python train.py --n_head=4 --positions="rope" --rope_fraction=1.0 --extras=["capped logits"] --init_std_o=0.00562 --lr=0.00182 --beta1=0.95 --weight_decay=0.18 --schedule="wsd" --steps=4072 --dataset="wikipedia_en"
Each number is 128 + 24 x the weight over its row's rms, rounded and kept within 0 to 255. Layers, rows and columns count from 0. Numbers have three digits each. The size before them is the row's rms in percent of the matrix's.

# v: layer 2 attention value, 256x224, rms 0.0513, rows 58-63, columns 0-111
# o: layer 2 attention output (transposed), 256x224, rms 0.0457, rows 58-63, columns 0-111
# q: layer 2 attention query, 256x224, rms 0.0602, rows 64-117, columns 0-111
# k: layer 2 attention key, 256x224, rms 0.0597, rows 64-117, columns 0-111
v58 098:126109113148147152129124184112125138133113104110129114110156097172153104178173093124088127119146121123158125086147136129108120119129082151104102137132117118088111152152120075145153130119154103163127148102062108151117110120137129127159140111134066131109142133103118088119118115126149124111143130140116125154116122129108117099118090147146
o58 102:109157151123110112141103121131096122107134143138116131151104136114132128100097104161183164163112128146128132160109129108114096136133156178152136130152098129138142102116148149149123106158127150132138082124155128102124139123103136133132102126122191130107115131148121171145104147112139117099124104104161116112129098113167176127103157134114
v59 094:122138131138130119122122149143135101171112144132131103099142137146138121091141155139150127145130128114119138133147158101125138122119104112148148151177149129107114141127146092125093145099143136190133084109107112109146112156147150096133084124152099147105132141134055128114143109164134161192100114104102098072122151122121106096071097130113
o59 099:105164157133113143131170137145098105092177094138132163148118123145135138129087119117124110139129175160140107104121123162164100117137124127140096143106094174137112120120142168165148096150134142115101139120128139179106140117116119113108162114142155095121123129128178113088113146089115096077111126160171098173121111125159173131167143164142
v60 088:126155121121087130126078124096103129153153135116093136148128160115108102187127155156128164123123132139121112121116170119155120137107150178129127118154170153104141153059127129137114131144157121130108104093189120127111120167102113128147118144111127109125108130140150112151161126130154115107147166142145128085175118123128063155133158127111
o60 092:148110155134152102119156140150151113146122155142126145129133105158168141097133148082118106147153125154121161170141150119127120100164114124120121103124108084135139135171167109079102117081130161127152169141105136128122102125165129117122157138149111107180153154136148117090141089118137136150131085118109150135130151158141157079122102146114
v61 086:142143103087111146133149126104113142147170157153161113136103137179096155094103121128147154119154178119127147138110102146151102115174118091129133121103130156100119135116110112119129110120095115117129151156118108166087095114104116133157129109102203121135134126135148166159129143142157108110141155160144160149157108114127105097165147133073
o61 091:131100144130130105105103117145150134088084138121112104099184160117175102172125141119117144096109096097095139138113134115114155113081141156101124114098126099136150119140107124148154111142179134145132107128131128093172164111125140175089114121162069146121132161115128123109143131130105127153107084067107131136083167148121138166113118119139
v62 090:085131117135131103129132156104156169118125130136135154113164129130187099129151130124146168121151164132154136134106147114113147147159122122160159121118139136135124152119126107126140099123128140166174091066061135131117123159145107125124119143109121110107128134145103131106153104155140135140132156107149087082146140126138124120132103149077
o62 089:154175156157147119113136142146126085156141133134127113129111109142098153129088141132131093120110117130121130128123112127146099138097087141110097116167124129119137136130141153153124131129124141138102153189150094154141121132128169124121122114143127114154112105092132155103110124090124110093076096128107103180083111145110156151097124121152
v63 080:166153112065148120153162153160093108123170122142151106146140108148119140133103134159104104128132086120137160116085091148088075112164136158140118096129136192126115117155136141107125157135104105113122135114111136120066139114089157157150121146151111108141050150142139162157165154132132140145136144099107111122127140142101110112169164099164
o63 071:116049121150109111089114073125173112153132165108127132118103157125120123092136144070130100117092167111088113166146166123138141133108127112123154140161120062134163160116101130131152129114160182174108131122157124118141115117146112131146165135124118126114160133129125085123091097142132130090152131140157150121117112127128099108116141160110
q64 118:109129119126176143122151151181150110178137100179092171145129141133175123145132129160080138167124126153130098158138125116101134127118112123126167129145080107135151122155166155127142154150132129098132144081096105157115134152089126097156109115125142087122115148115112107114087146102100120195125108124141143161123161119138093183150092131125
k64 101:107149165165113165133144120084140088078105130133122122145106117100123113087170148131106119153145151147148124136122155113174119136158092142086152163119117145149100167118110084137132134144129115198135111125138108139150147114118154109157124139118113082129121138107131120126140122135094133110112090156076095101112155152146136120133124116104
q65 097:093104118135179118130153128129097117178113088155102169102128126138138134121119158167123152125177141143140120120146141123090146113093140146141168127170093099137112118131147140130096118120109120112129091129143073144076115150118127128125076107093148108093091158125110141104105117081074128182119131114160132160149159109128172154148119143131
k65 151:101103125119153145125129139119137078131105100181124112128132115154149131147103143184124134175142125136115127152172099135167082111108108137118147173159094117155102162089162122135132121165128089127141113109140085147119172104107132085151080137141165100103144139107140103110097115109100112146095118128161112152135133141162119146118125128110
q66 080:120131096120128112150080142167136153126111160169133162105108139105127130142127092114088112144079131158118111138107107135169063114112088113131124149101116129120128123126162118138132150146174118164134136114072116154198125090085152086130100166158144137122121129143106110105103118099140175126102119173090106116136143132151093154157157111071
k66 098:134143133159094118129154144128139147105143138085130114150092090091149153102123143092111138106157164129159137123088162117130121148143095103077105121094175108097133112158065110114103124093134127161097129122112165103154104137140118160104146141122113127163150126132134131180158117169120155129150155153077117102128133176117148116093121112118
q67 124:116119129124175124122141126137120103170112116158111177143113146165141118135152124175084133148150111155144137137119123098100159131147121139151177114168065109125126144146151144111107148146094139136140125083087096159112112171106133121139125143125142103098092168125089124113100108073089122188115102122166150155157154127135136136138073141179
k67 129:083127132120141142139127137103124100120084131187130114118125136121124105132111150173120118177132147122099117133158106124181083124147103138109142194153102149175104172098154115155130101156162140120112115112135068143154169110103126054156091128134152115121143154101116121118108116118109097157120113141130128120126154169170130151125146161106
q68 107:144154137157051087116117130100112126113128136111144107125131124092105152099114121093146128108138155109123135136128155128190124132124131126135085113142176138125128110149134091169142100126151160101102125156135132084123115111140130152108115118141080140123144080129128133159123093153175156075173139112115118084093088152119145106099150151116
k68 112:144145106114119136116136114158128166112151135089138105155146118094114153132160148090121104079095127088140147096093165136126168169148156142134109095080119126090149120131076125099116144108120132116136131159112194102102141157172138169105186109125102152168140143135150142154156148149132160124110155103091134127114134107109113134118113089131
q69 093:112116123126138127135077137115138107204112091166116133148134125134117126131133121115135128121142127160160093146109131094161090132146125109090168117127133147118142175090185117159131123164184146102109124158079124182183136127104152109139135128158142112110160125139097151102098108121089155144154102163114097114106124117155109161142160105097
k69 105:111128154144120145130089123103153139101121169121157110125089117108110144119120153157091148122107130132072119114141166152174118153122107122124076130166145112120130118128119128116097135098143141111118114101105156090152107130117106146098176168158123161139112176134138103191136108180154162122149107177096128112130132125142107144102140132123
q70 109:084107140133187156125114115100108100156109144161112120116130150149146119144124161160090139156137130191144115164149112120153138126139135147131165133132115168139168116126154163141132151151112144113149163151122083183152134134095143109124107136114151115103108165082118100120104146096092124181158121132137130151149181123132135161125119121122
k70 124:101087148111124126137134124137110101157092117179115126118069128133140123127090144155135134183153078113101112137173090126139105116122079139121129173164085109167088157094155140159157108151137123108119099088129059122170138111094115101141140120117153128117134150131123103119152110115105096143131113131182126123145084144164122115128119181124
q71 094:096136155138115093129156140143151141084183155143092148138129092137147089129133102159108095121129163139103162119107152150090120133139117139149135142129119107145105137150120121089130088121121125116121116130206125115082110087179162109111156127112147142128148119100142131136158104113123088131101170112142127132119144144163102140105112167138
k71 086:139142112084139112128169167146115126143126133091136125127157126135173149115133103119168144134108123157187125146151113180144143144112151135132159136129125112131137119099122094125158122114100116144126110145162099187106166121102124120127082124137161118160130095123113164121165142128085113122125137092131131115167129103118181129119127127113
q72 092:091104119148141147095098187104138120150148141153097115131144122187157081101126150121147121124182139151162084119120114119151130114162128118145144129131114156121109193121117115121167090159165124135146102148153100140128144131124118141107126156183140105111160133115149143110135106106122113166088125150160126167149139121110105166122069103194
k72 104:121114108129139103103103156080099133141106121114112165126152110156149098165137053124081178165112131113103176135162106161125096092140128128137126099132150122138172106086145138105156141123096106106138134084096073155161109120123146127124135111120123120172113124110131127106111135123132120119125119110160148120140072140114143130162138144138
q73 113:138120091093076109126148112146109139076143124087141131142136126100110149106131134137153138068132136088100147121145141163100173126121172095133066114125160113120128127131083095120132146104083107139110121144130153069134151136179096172153132115138114131160138090140157165138123119151125150100128128112159145119120153115096092079141161142163
k73 107:168169154151104129139145146126141125119140109094091139119192107145145139127109140115151080077159126108190138100088130125097131126148147092156093122111133146096143136177091158101130127144157131156143136155125193131144090165143112136082131117151126135126105111160121145086127132116134114128125154109161143167125120105097116143167101087135
q74 090:116123127146104099082108123119096129112143114153128070131126131099115106116120121080156105126162140108168122129131142115092140134152154093095136097152134144105163166111111091111105119128121157134117156112152122134101125148137160138135132111144082138123157110143124176127106174144158135142182137083131145138172135108077129083123127131183
k74 095:112151133113136142104141106135130128117119095119100160097147129132099128107129086114113078068118142132136138098127118168064136122133157148160127095123125128138134140179128170065121148116100122103130127106144133108180096122171126131160135151144138132135112132150155115138081145088135137168066113156146113110120103100128116103154103098127
q75 102:162132110106066144084126126102158148093161130077106132167135131110106119128102134123142104124137129081132152126113134149121083140113146114133125147102118154111139098122076098117147146133128139113123125061131121089103168141158154149121124139106114113174137098117119159152128144171166141112116134107136122124084100111121107122092168151116
k75 102:124168098138137147125148132154125154092165088125104101134156094129146159104146120127134120082126131120204123116079155154084114122145148147110074131114123118076146109157105128114121132123126146151167140166114189166121111151120155158150167125155094137138111097144148156117171169128133141117127172124145125153131143108061124112137099083108
q76 104:120122081120154092142132143193118114138115101158154146093139130111139116131130103135128122078100167148145117129104137160125138101139158126125141132137114114128145111158144139118073118157108111141122152129108142128156115139136134148127140125153165133105126100134117126129115144107081174145126108136144123141149145100090088175201114083145
k76 105:107115132184118116143127132094099103130093122147110170152111165156111121128087117103119097136137166124092132104181096161135108127125109096134154116121103166143118142156121170108061120144162150080124139119136078124132127110151091081117109153115132147111121114141087117143124087142120143179097141107147129096134135115154168147153103148116
q77 111:144135115140093104096153094134130159129113075104117112137123128115103111108140102128160127065100138072135135154112104116142139120119151109152105129133134117145127121155122101094142160091097140156142120074131139104099113111116186156128104133120095125129143114119089138162100146146170131113171133096104169120123104137094100078143125162138
k77 109:140139157118150128086127093114149130105180117143073116130181097114067130117121132120157109099103130138151127073109123128024142126126167165133109081102126181105134126135133149106096135110141162109144133146157169108153132110147118163147151101132150123122102094154149145159110121109182155107096129106162135111113109089098142149124130093125
q78 102:148135086096076114102140111113109130082144148114108089143147116153102128116149093100132122068140146066152152129138137137110142117073152109111117110104123118107125125125097104071139154106133115153096122092142131118118131127143123151141107123101103128132130109173133136170128146149169119086131144131096132101126111133094119126152160144187
k78 096:134160130123118120094116120149120134103139090156128131117181135119096132090143146101149093117137154098166140107062108104098121121175170172112087116116097183100195128149104141091059132158089164125101118156084191120109114164106140143112134113116142111155131093143163118096136133108154139106082157101130118152126155103083123125135126097106
q79 095:130100114074139141120125099078142102144131118146127127129084143124147115155142130144143104174154109125135088103121132108107106142127132114155134128112128135157115134087134150119154190133130141097139109166085087191103133138099133119147126149115126108130162150130076109137146114138173112135136156140142123135127112136158163139067091135131
k79 116:117118123106115177161113116129161135144138138157152107117112105114163147095149126170126144124115129137120159129109138121146130144108105182124154159142082100166103156096151114154161082142065099149125135120139121127171147096099184123144126102163132104105142164114165142115105154094111101120163082140099128122128080132112125115154114170130
q80 119:135105112094137121134123067106129112152108114149142134114062180122134146143131102110129120153134096146134085156109120119132160121132142131168130138131127125142121134141167152151118144132128106152130120146091121168138131186073142120142115118129116123125062134086080120099089119138130143126135090107118151145134133139148152088134087138111
k80 115:126094171137115128149138109101147103162130166117135094113092132126140095145145159133133152130108092111096116142133119126179146123125117144117153144152115105149067148106186148186150133142111108118129156108163113114149161085107107119165140138114127137095150163091152109148093109116129078139150075150132139128126149130150138124131118141112
q81 102:130129129130190095133149122177081108135101109153133150082141158146142119135103124124129134146100150181134114166095098122157122101140110130135152120158112095092110114137143168138123126169119130133174126132110105169149125158064144125122111101178109116109127148127108126098137103116103158131150093135159144137133163104122120120180101101162
k81 093:118068157121112140165126087094128142178110122121143153123087101127112090135111103162095148161117118140120141140195140142123149129119122104122137127128120087198122165138157143172109095111137105109158136102163091129144155086100124096145129111091119119100123160094107123160116102134121123151150091117157122131108119149149170144065117159106
q82 099:126145101078138142145164144125161122188160099149122120155119127167160110140129121161110129153108137155124144154132113078129084150101100124126148145167124122135099100099192148142153135156148129101136100100104089166125122141134118114108139108121146122155133147132110081128146104147100139095115146175145163147117155101141178165090196124088
k82 108:091104120142152118169104170102121129128104106177166155139084108136128150106123115161100147176126139118084145121142144116165076146109082135132144168129124133177126104077122104175145101113145114143131123125094091137119131132092131116149083140111177126123150153110114126126165141135105149118150135117120152124122100150151100144139147192129
q83 123:134137118180144131156140147137159117186100143139141130169103135137150099129135194154126149142147103178150085114130100129141112146130089132122138137145127144175123137129133137193101082120127144104145133128146149142138136110176147107145146155134153146105126171125122100099158078113115097144164110147115088120127150173141121161113087113121
k83 095:125113169121141133151121148102134109140116113103131128103107149147157118208117094115148130161131114111111088169134115078144138094098123108115165127165165134124150115115170110130174162096111117154145122060128124126125121138141153116107127138112139108148129124138096150133097123152155120136144105141071161105134105118133157113153115154155
q84 121:151147132131115125136095112121173129140123122124173109133114148126140129168096159108133129166128122168112085107128132141114119126163097134104133173116120095169115132129131150148091121197149093115155138131091108169136090138106148111093160101119133162132067135110139119132122141134118143150128137093126101115122129135129156114092091141079
k84 107:106120118140147101142112111106129134148115161067129110132071162102119174144132118104110168113160130166127125160147134159102162118115106135125147099125159100135122124092164127169170153137098081148141146123175109153146148150096175112180146173149100119098140124087102144177116120155162098144150096131113151074122148154171149140196129145115
q85 118:137124098108178102129116123132112105119119133146123119110147129127158136149134093116108120129129135117162080121108166112137138079103139151151173151125084132113126117148138158103124149153121095128138145126068092190099103192075162120136106124100128111136107137105104142123096199131133132147085127134134154138158156110129127112153088128168
k85 111:063106098138105110125099102120121116144093127144131124139119110122128134144110127149101142141077137111113188124135134128103093121138128115118128153086093120171141139142133168129105107120148111116137129129169080157140163114073174080118119110140129143117123105114137108145154126130122066124115108124150089133101136157158161136094156161140
q86 114:096154149157143171153133106140125126157118140128145150092128156160174110160148179155129198144141106146127063129133092113122136109113120164098142148161108155099144138116126159125143146135124135119144120133130130150117154118112109088095106164157140127123137157095121100087121134104122122148155087178101145159132158143134150143150070125162
k86 096:086115155107107152171101101138159108134115108147120081150131139120125152167149115125107125166111118110151125142142112076118135119119116128119167133113111071163135173126140120137167140129131112109146100095138111137123161134104149085093123102145105102129114129096103150107134121151139133175147106133121151139113108144147150119118120132169
q87 115:127116140118128137089106174135110157125163144139087171132160115090107162127095101145157082124117158111134150150103172161118113106123119125132134111095142142092142140137118091119141121128156150160096143134145131074134151120119131117131139108156119127094147085128155138121129164150142175133099131144156107141129115091118097134151140130105
k87 129:132135095128117121119156117163088155077117117109137136130179113140122096104127154122135101126166143136149153114108114144140124122150168067125091131127146101066142101143048129102074149125144135130080129134098162149091123129168105151117099119118115146164141092147105110125144130128053173096128179136162120183162150142121130105109135135102
q88 096:139123089136147098110128120126124105153134173132125134144115179163135133134142125194107118118128114165112150147128129140132098140135123153130145111131133129156089087106154164159097126161113097127157128103131077135136154159087110131139123159104161106137092151110146147143109107089101117111115105112139139155137127132157149085129124145106
k88 135:130096136145177147148133151118110112159136155159153114128072140119143105142117130155154142160141106156092087134157106139165132146108107124145141177162133166148084139084149121200151100127159122148133148129122083145118152131138139112163106157095160107127138182076110121105140123093132116128139101118132121100123110133168091124114099162110
q89 126:136134113177135124157137150140121124176118167134151119128094153109145119150128155095113161127139091195130135136115132139152115159146111131159118106133178133131148125142163145203083085121140116120128120137128136138134096151159104146121146168158155156126084139117127094124109093093116112149127086139113122128138153160134127126139097099124
k89 094:128149142130148132118132136125123121133159122102126149119140184164106124110099136101154151139122132119097060125152114146105169122126128136120143108176127143075141132115145108128159171105139107123136155091121120099117134186159121096119164186114119121167095115157122156138106102142206113125120126126096123111133125126125171090124108144152
q90 092:096095128150159131127120133126134119146138126185111125088082136124123128115135154158150121148124086151132140181127081108147105155125112159139134118154129109170123145096163107145181139147078154131174103132163098136139136103085115152169115115113132116153162170135099077100141103129150065180120115114155116103129122125176123182078120136118
k90 142:122097146106142126143144147135119099144137171167158097129064131136169121162148122171112128156143108179092119159148136154146145166103102157110153142164115145150089134107164115181150074133105096131152120137124092145143137105125107135153112170134166104130137180102146144134094132091097113173120076171128124115128118134147108101145130139136
q91 118:131108096154152113169146148129135117154118163157136135129117146151162101170139182154103105160131095203090119149134150138143130141139096104110148129148138123129142118120172161200090078172202118108123134124121131156146117147140124111107165173155153129115101179120111127139135084095100148134096081160136117122139134139175105141140125117113
k91 079:117105126135127132136137114082093148139111133081128137124139178167110150105095135152141168163128156177082083171144107141123136106126101075103124121140152085111136117112121131123154159128117134134142157101127109106114122174132144098099137149126117134141136094120101137145129116208159133137130136126115158102142102146165202110121109146118
q92 106:150117100114123143127150117119103143127135101144086116123153097130115098150124159126144131144114119143090123169190152149151115120111153124151113107095172102113164107114131114113144113140117158150118115123103163074138113088106097152092117099157118115159110103114163092124104155122151180077139098088139153155127188148129075172120186136122
k92 107:136097149156070118107200120132134168143155121147088130080151132115106106092128146132166127121145136143158111149128140125122160131132120109140075151114141168104119130160118095123091127083155146153122199173116153135123114133139084131142105117105110140114141134122115113141112135138134152137115137113152092123133138130159161121095092112101
q93 098:117119135112123171169162125140184136116086097082136113123134100101080133115130140114134187090086132156142144120147125101199133126141125113174102114113149122143111112128120138162155159099125139127128116145128131149155114148150102175108145118134134154101139078131136119098139113138120099144144169107135129112120155120112139109072142155053
k93 095:115154125092099130117107136133163104128112164149120141152131153107111152162145121165106087159150096114144118111163155121145113132115102177111172105141126144150121114113174113125168149123116090098113087119164109121147164124100113107145121148175120112093126130153152174126109101125171109143115120131115153132135149145071103145144162106182
q94 099:107141136106156175130143164131136118125141130140212127079122163090111099072124117178114140143095108151187116172098070087114136110161132132143124138159133122092137101104145097147111143143108124134114156151124103166145130148145154100135131145169139164122154111114114107125113154133160082082139130125127153167129107099076134111145099138102
k94 099:152138099119165107156103106144122087129093081145132107137128092116127115125155135117169098157141121155110122106153120123101090104093138133184159098132144192123096152116117132124165120157131110136086098113102120176116127102159096144155117098106132112109121150139092110102153123106116151119110134123176126120154112144118120134126141149130
q95 099:140134147125134111089096106125134100126131106120081134152086117131085094160145177140121075140182130143094107116101141133130173154091135118158178134108099121128102142146163143127139141109137159092137141162142163121115140107144140130175167166137123120121101146130118116158123081102097126161074112102147134096132091150164154078076098098136
k95 092:113142157118120179119168127098147148161127108097132113088161121115124158114129142100122166136092096126131116105104154084116160134131125125131121129139150089149149113146137149121179099116068109102166144136121156074139115134126156138134142135139114152119131146125161150148117123173150115113152133109111088105133101130116142121128127116112
q96 096:141106178119154131121086102120170165121149083145056150142109125082082134155099157135150131164094128112118107144080108087140137128110142155139099136106112093161107135112125150075150135140112178124143116146111159152128152089106147087096113120117137150120143142142136137129137143132144147085103125137139132141095113141140143156095110120089
k96 108:101123148147152082102154125127142151122126139128152077131144139131111116140167176147102158120157132154132168143081140105151107117132116109132090130106162108114102116065142131152103107139111101128132164135138143117160123120110167161130108103126117146119130125081141106128126095130091150117168093120123120106145152116132103102132183155090
q97 107:096103190143146130137106154081169131149128117174135127149111126099123135130136141158142075133089142163101107141117138147127157138147132120092127112111114124134115138108131121113135086142110153111128133126155130107143188116103122090121110128129110136157153131133159138166123168092154066064112140133149149159125090130159160120108129159141
k97 104:153158090134147121106180132120129121152123099149098117135127123133122144160121131091105166110096103158120131104107107155086122142125141119159088118167158149123168131058138135124100129150133145135127152138102151127166123133127158146137142115122162154186109128123130129107118131131083154122146116099133114137175120096196120125132129147128
q98 091:151138094127131124087145115132121123109124140091127090144106098153118125111163133115124126140143135122149158096128169145133125139107125152166161125112119100148149125142101129163129084115099143114123164115112176104132140085099131180165182160107124158142136133091120140168094193105150132143114123095119117123143117139151109103141193108107
k98 094:107124119135100159099140162141148145133145133106103171088126123120104152132121162100147146085116094168103095137106118131086154117106137120131129102129136135121112144139139119137124163057121105093086177144110135119150118147119119106145138178103100120120105103132152122149127108128181119090102140120117138124105121138135153117122107127114
q99 093:089137166101136145136091162143091176139163150165147136129108106101154127131092151084130059115099127123142142154134153170078120114122160180084106115102112120095139141113118116114108084131127158120159122103136125099101173131132129151106092120120129081145130084166124103115110152105126179132128131121158115149132087125109139159145101100122
k99 080:107134113157149127124149135158142114090142115135122137132165126148128130107118134142110134158157156156108152091148131167169132142167106129114140139176112175120141123082122110138072111141116159128128179151065139145119111108117117061135129128138163161173132135174119120137118148141087134165110144124151114137137154117168101147142135128124
q100 104:101121088169146071147137135133130128125100135107113164183121123180144109152136105170156069127120138126132148107130144142147114147108089108126158120152099156143069108109122115121149154099136133127152121116138077121121116133124112139199102129084110138127060132133091151126170042130104104180125150109152125098147137133159132123117091120139
k100 104:139111133105111138141118116115139095121163146113171145184135127098160121175105086139094117138116142093118150129151119120159145132109172132095143140127118122139169130135168127136142117130095128148192094111131103138136132142096177130107113140142149115124097129150130136094107144145157076156127100176067121129128133187103126126136126140167
q101 094:095110132184098126128158089118110121173130146081146139100127134155122094134183171119104133118152108137143151152164169137109127108113155116088143133149117149102166140102165106133115072156137150134112119103143129119143131166142092163134160111126123113123128160144129149117102116093110145142129059167124143140156111115126113086153132132177
k101 102:144116142099128179134123108163109098120151113119086157107156126099090113095126155118175152127139140128088083096118091126123149138145090155139111135142138183112146128159102125123137178130148137115078146136124141119121143151164089096133155147129109137130109112159144124094126119173159137154141151132120157133127120116142151148156117144152
q102 094:121145127140099165124185127094113153155120100130138115145121142130121141137127163106116102143087127125176142131122118076149138094155153078122169107129162130150124115096167158129092147134164106140078112130119135153150107153131110121102122168148149183107151106110143149135117110129123095102105143167132153119116168089121143124145116107133
k102 098:117133098089148131150115157144139151118104124119143151155124113164124125165106122146098174135143118122128168097124099108113137109109105120143118148095139143123096112111147141135151157162146084126086077078116107164144114141100187131147116065161118137138122096149104126108133111125150167108116131074093132114147109111101127149145149130128
q103 091:122117135181128122137162150160125124169115123122155137139125128110131135148184131156084131116103126135118169145160186162108127093148126120108133082118128152140184161129167140152117092112152120104117117113143164126156109133127081136116123159137124105094131142166146108151153143096105129157127111156164106138146144141110113131183135087129
k103 098:174154150098135143096132142147109134132103102136110165138126144143090133089101122132164110167117146160108091090160072123124152110150105152105167125158141141142173120142097111098126168141129151131113136116137137087103147132146119095095108135149161136147132095168152140158102134157150172141074157122114160135155141140159157119137153121159
q104 090:133127110127092123108115108106116148126140115129111136154128140114116132160138132132109149131125099116118134130136180111110139113169152143164157095114130147123139178115151147147108142080198122126093092119096152118125111120164106145132131131170123137099047113160117104105135111093076134165098118156135115104094183143124103146123106112141
k104 092:150143120086148113122125138102097163132107142092130111163122110160158105124105113106117125177134098129136156135129084094145165091144138150116144131145154094121153108148140141069155125150108142164182112151153144107143119128129176147071101112155121143097147122164129126144122069136158138132120121132098148127139158152120145111136139086146
q105 104:149164116153116100110070141150115146121114164149128156096106158105133139128121111097138136131169117120131124104093163138106109181126092127121136108147137116097121156151113118167165120089125109112149131148150121094095124154175139158175126128104094138143081139124134092109161102120114138211142119102145072112146092160118143128091100155133
k105 105:117148152123102144117123115126108093131103131103136117131115139134172117155134114120109085142139146096091091116173142154127125137152133179116173112158079086133183121175130126111127138076105117138148085116103115091092134145150129119112162172136137137143146134155129142142092118084115089163122133165102116157119146161135126128149105104163
q106 100:148131120130115115118153148131121102095110161137180128137112135141132097143146139140115097149155096141106130115095104158129150152137107079118139133155139144117143114118154131151112059143178125084120124125170167144128120133157136125134169174165134159119136144114151161145152084117092099100111109141096138111134104137174098111123146152131
k106 086:153127127154121148148125108104133157115111093055109145135160138156106121117122166109151136123118139133135068125140123129104144104135143117122115089134125098138152132120095124098112175092126136136104147128102142115108126182129128133133118150115085115134100084148102107132138116173182122070129131119124119129129125128110165122123073134122
q107 092:178108166129119155085061109104145141192138103139081137141115097112097107151151155119170147154134162127114116110071147134103164129167160145165125125113121112142126149131130128133115138137139141112112083119147170127118119071130144115114117111164100119117145162170125083139117130132139119148156122171127158148118150161143099157103111115144
k107 090:125109140097121116109152131137106172151143117133116097092140120148120131145119143128098183127106110168152161173092149130113136140093131117120095138158146087139134099127132154109125112127101155112144147168143177109141143086151115163119140165154101133104159135095135138156117108127102167132183124129133108111110136078140159105153130093130
q108 103:147154060107138146084132160155129098117091157086113096104159148125119129130124133117132105130127151144175152066120109123119129119138132109157136152137155117144136107144086149159052137153128111162132130085097139139133100148131150171122126150145118123153142148138111180132118165109121172177118139125143099122167141124113085165125109085111
k108 094:126146122190135116137156164134103136125142151162133149101120157142130083125087119165160129146100145121106114141138132157100128098097110165124130115109129158123109127130136116126128098107161150098138134144132070137078104114135096125129130123109083134102148130098094121102145136081144076132144159116138139104073116092106135129113119120126
q109 097:108146146180132138159137186101123185140155143163071125112149105130174118134090165143144172135101102133139100168160125141107117144087091127098115113135149124089128173094126108134183110134137144092146115125159111114147125135135081158149146113132128128147112126142140138107123127090113144121110137141150097131124107124111120175113112121111
k109 100:154088127121106076097116125119110104143131125156114155084149183146148118114107130130139082131200179097108132120139099143142133115142118115132096108139136107099160122132122102109113149133107119139116148097111125145106110122132159118114166133119143102153119128181099115124124105132117129154137126153137142155150124134132127123111110157160
q110 095:119114128132164114132118110141117119129126127112122097118125111111131136102163139143133163113142119107104131114182135140135171107113126120136092104127143153129146139156136134130123116153055118146135105092094146157138134096107158125094122135096124080120154160151135064139147173134151151126099156146141120111164153127131114182136161136107
k110 098:087153132148137094129157131146105118162116122173145125143099144125149130131140102155120110149113121120112167153111155111126115123073091104095159136114113139154126110153129142118127062126127135110153088124161100097119109114140107143101092140135160131136175140076152133173137125132080106161090169160152129094110136109129153102132136119142
q111 104:146164090126118144116163155105137113110143131172174137116134117150144111122111135109130080157155121166113102148109091104125112173137100085144149128164164111101138100113120131124115105167179125102076133148159126133124116126173156127135155143168107173146127139066104149142150097131129105099156096124082154126150106121154126122090132147159
k111 085:142100118147100134142107107119141173093121108099103128103158125138122143109129153087142131123097117123169075135145149159086139116128127109137102103117106097120124129148113135092121161067106130125131138109081137146104101155141133154165162151108103117099102114128106119114152145118157145103123116121124095136134107122089131152125086134102
q112 084:112108162076134149159121126157155134142148089105141139123104146098098159084105119138132160097095123129131130142105094079111136098150147132105094135097119117125143124141134117134129165114107139153134133145087152160132145130110131113066096124136130127110146113133137103106085190138153137077143147125137120151117156108099159129110133153104
k112 072:117149121143131105133127116137144104139126130157131092123137124114134131139169128155127140145152110144136174119104122108146074120123106139155128153132164149148097117078154141139117072170133127114137103115138107140150130108097111149140101110120151128145127146099134114142145104101096145105107146133170145111154147143143104106163163121122
q113 096:161150182102149160126141133149107124133097114152133139120124105079111179152129099127135178118112122129111134077186161153125134098115156142103137124134138106152141145111134135117108144121104100121134114143083125111107144131110087111081152126092122106101079119152190062113146119124118128132151149107140169135074177140153127117166145122137
k113 097:094142105115133106119150146145144117134114142119182111173060153147135154143159109136071106148147108126124153132148118103171159097127123104145190144141124144119142070142104131105140117133167152161155084135149140144158153129122124130115089150174157135132139164095141133134133160113112145190095129165146103112120121130133119123127132098155
q114 106:138113165139129132082112121129125101202133094137114127099121108115112197162150114124110092139107151131138137091107118098154070122121138149096162142103113143142107167139133122136118164134111162077131143147115129132152100134141125142130149111116125145148116129132137162155138100161069110163116116092137121143090159083131141118074120114137
k114 105:106146139138141130149113117165135123100160131125129143124081145108109147121100106135128195113120107156123118104164158145108120130141128135118092161140141104178117151143115138136142113127131116086095122122160085133107148103116128144128120165145116152106099163129152150123154112091126170147140132116089126127150129152117098099137157173110
q115 111:156172090074132100126129126139106123118138136154141133133119116155145088147114132131122078159164149147091140144134121109130128180101117090140154124130146118099104095099091135088132146211164128109108117135153140108134124130133177106104167135167119131114129134120118157130154126142170187130117128124133183164158159096138109111110133103127
k115 110:097115159142097160111132121102145168087089123103151120128162133104085173118151123170117125144123139159154123121122131089138125110118073125160137151102104088160152098141116136125114125072079127131122155119081126131100129118126135111155130158132095143067135123084099114068156151146107141109132152102139093123095122142132115155136107135101
q116 098:114100129124177110108096128153133138137118118124120119181128130098096119109133152165117116139102149127147174150147189146143135104158146125122115108098106116166150142081140113149115124119143138141153132106064152149155126128085152123107109081119166101084154130164130120125129132134121155138138143139165066133128160136133102156170131130107
k116 092:109153117112188112161131138109130137135133122134143129165083087137118139095112112167153181138100142182114150125130122136167118136100127110098150135146138151132140094112156140137130088174119147139152082159167151113153121089106115129091080127131161178122164106095137115172139126145155115104136125140125145066149151149132159097167147123111
q117 090:156116196099164157117098122125128141141133128130129104127128098112110095122121185131165113142093108150121137129142135147120156142168167133090092147082096102172154164099118148099122079168106121132152094161112197105141140082063127088136113119143162131136187121161162151143091156131131138100149149140141115177137110155173126134125134136127
k117 097:141134109129142151121162133129147143127099132122099079129106095152097126131125173094141174127112144184139124135100142152106168145114115107142151145121163100110143110104139115155106134162133134130103184187146159123127111121141148120115136136163129161128159112102101121138116142162157157060179114095140128105150114112167129121170124133109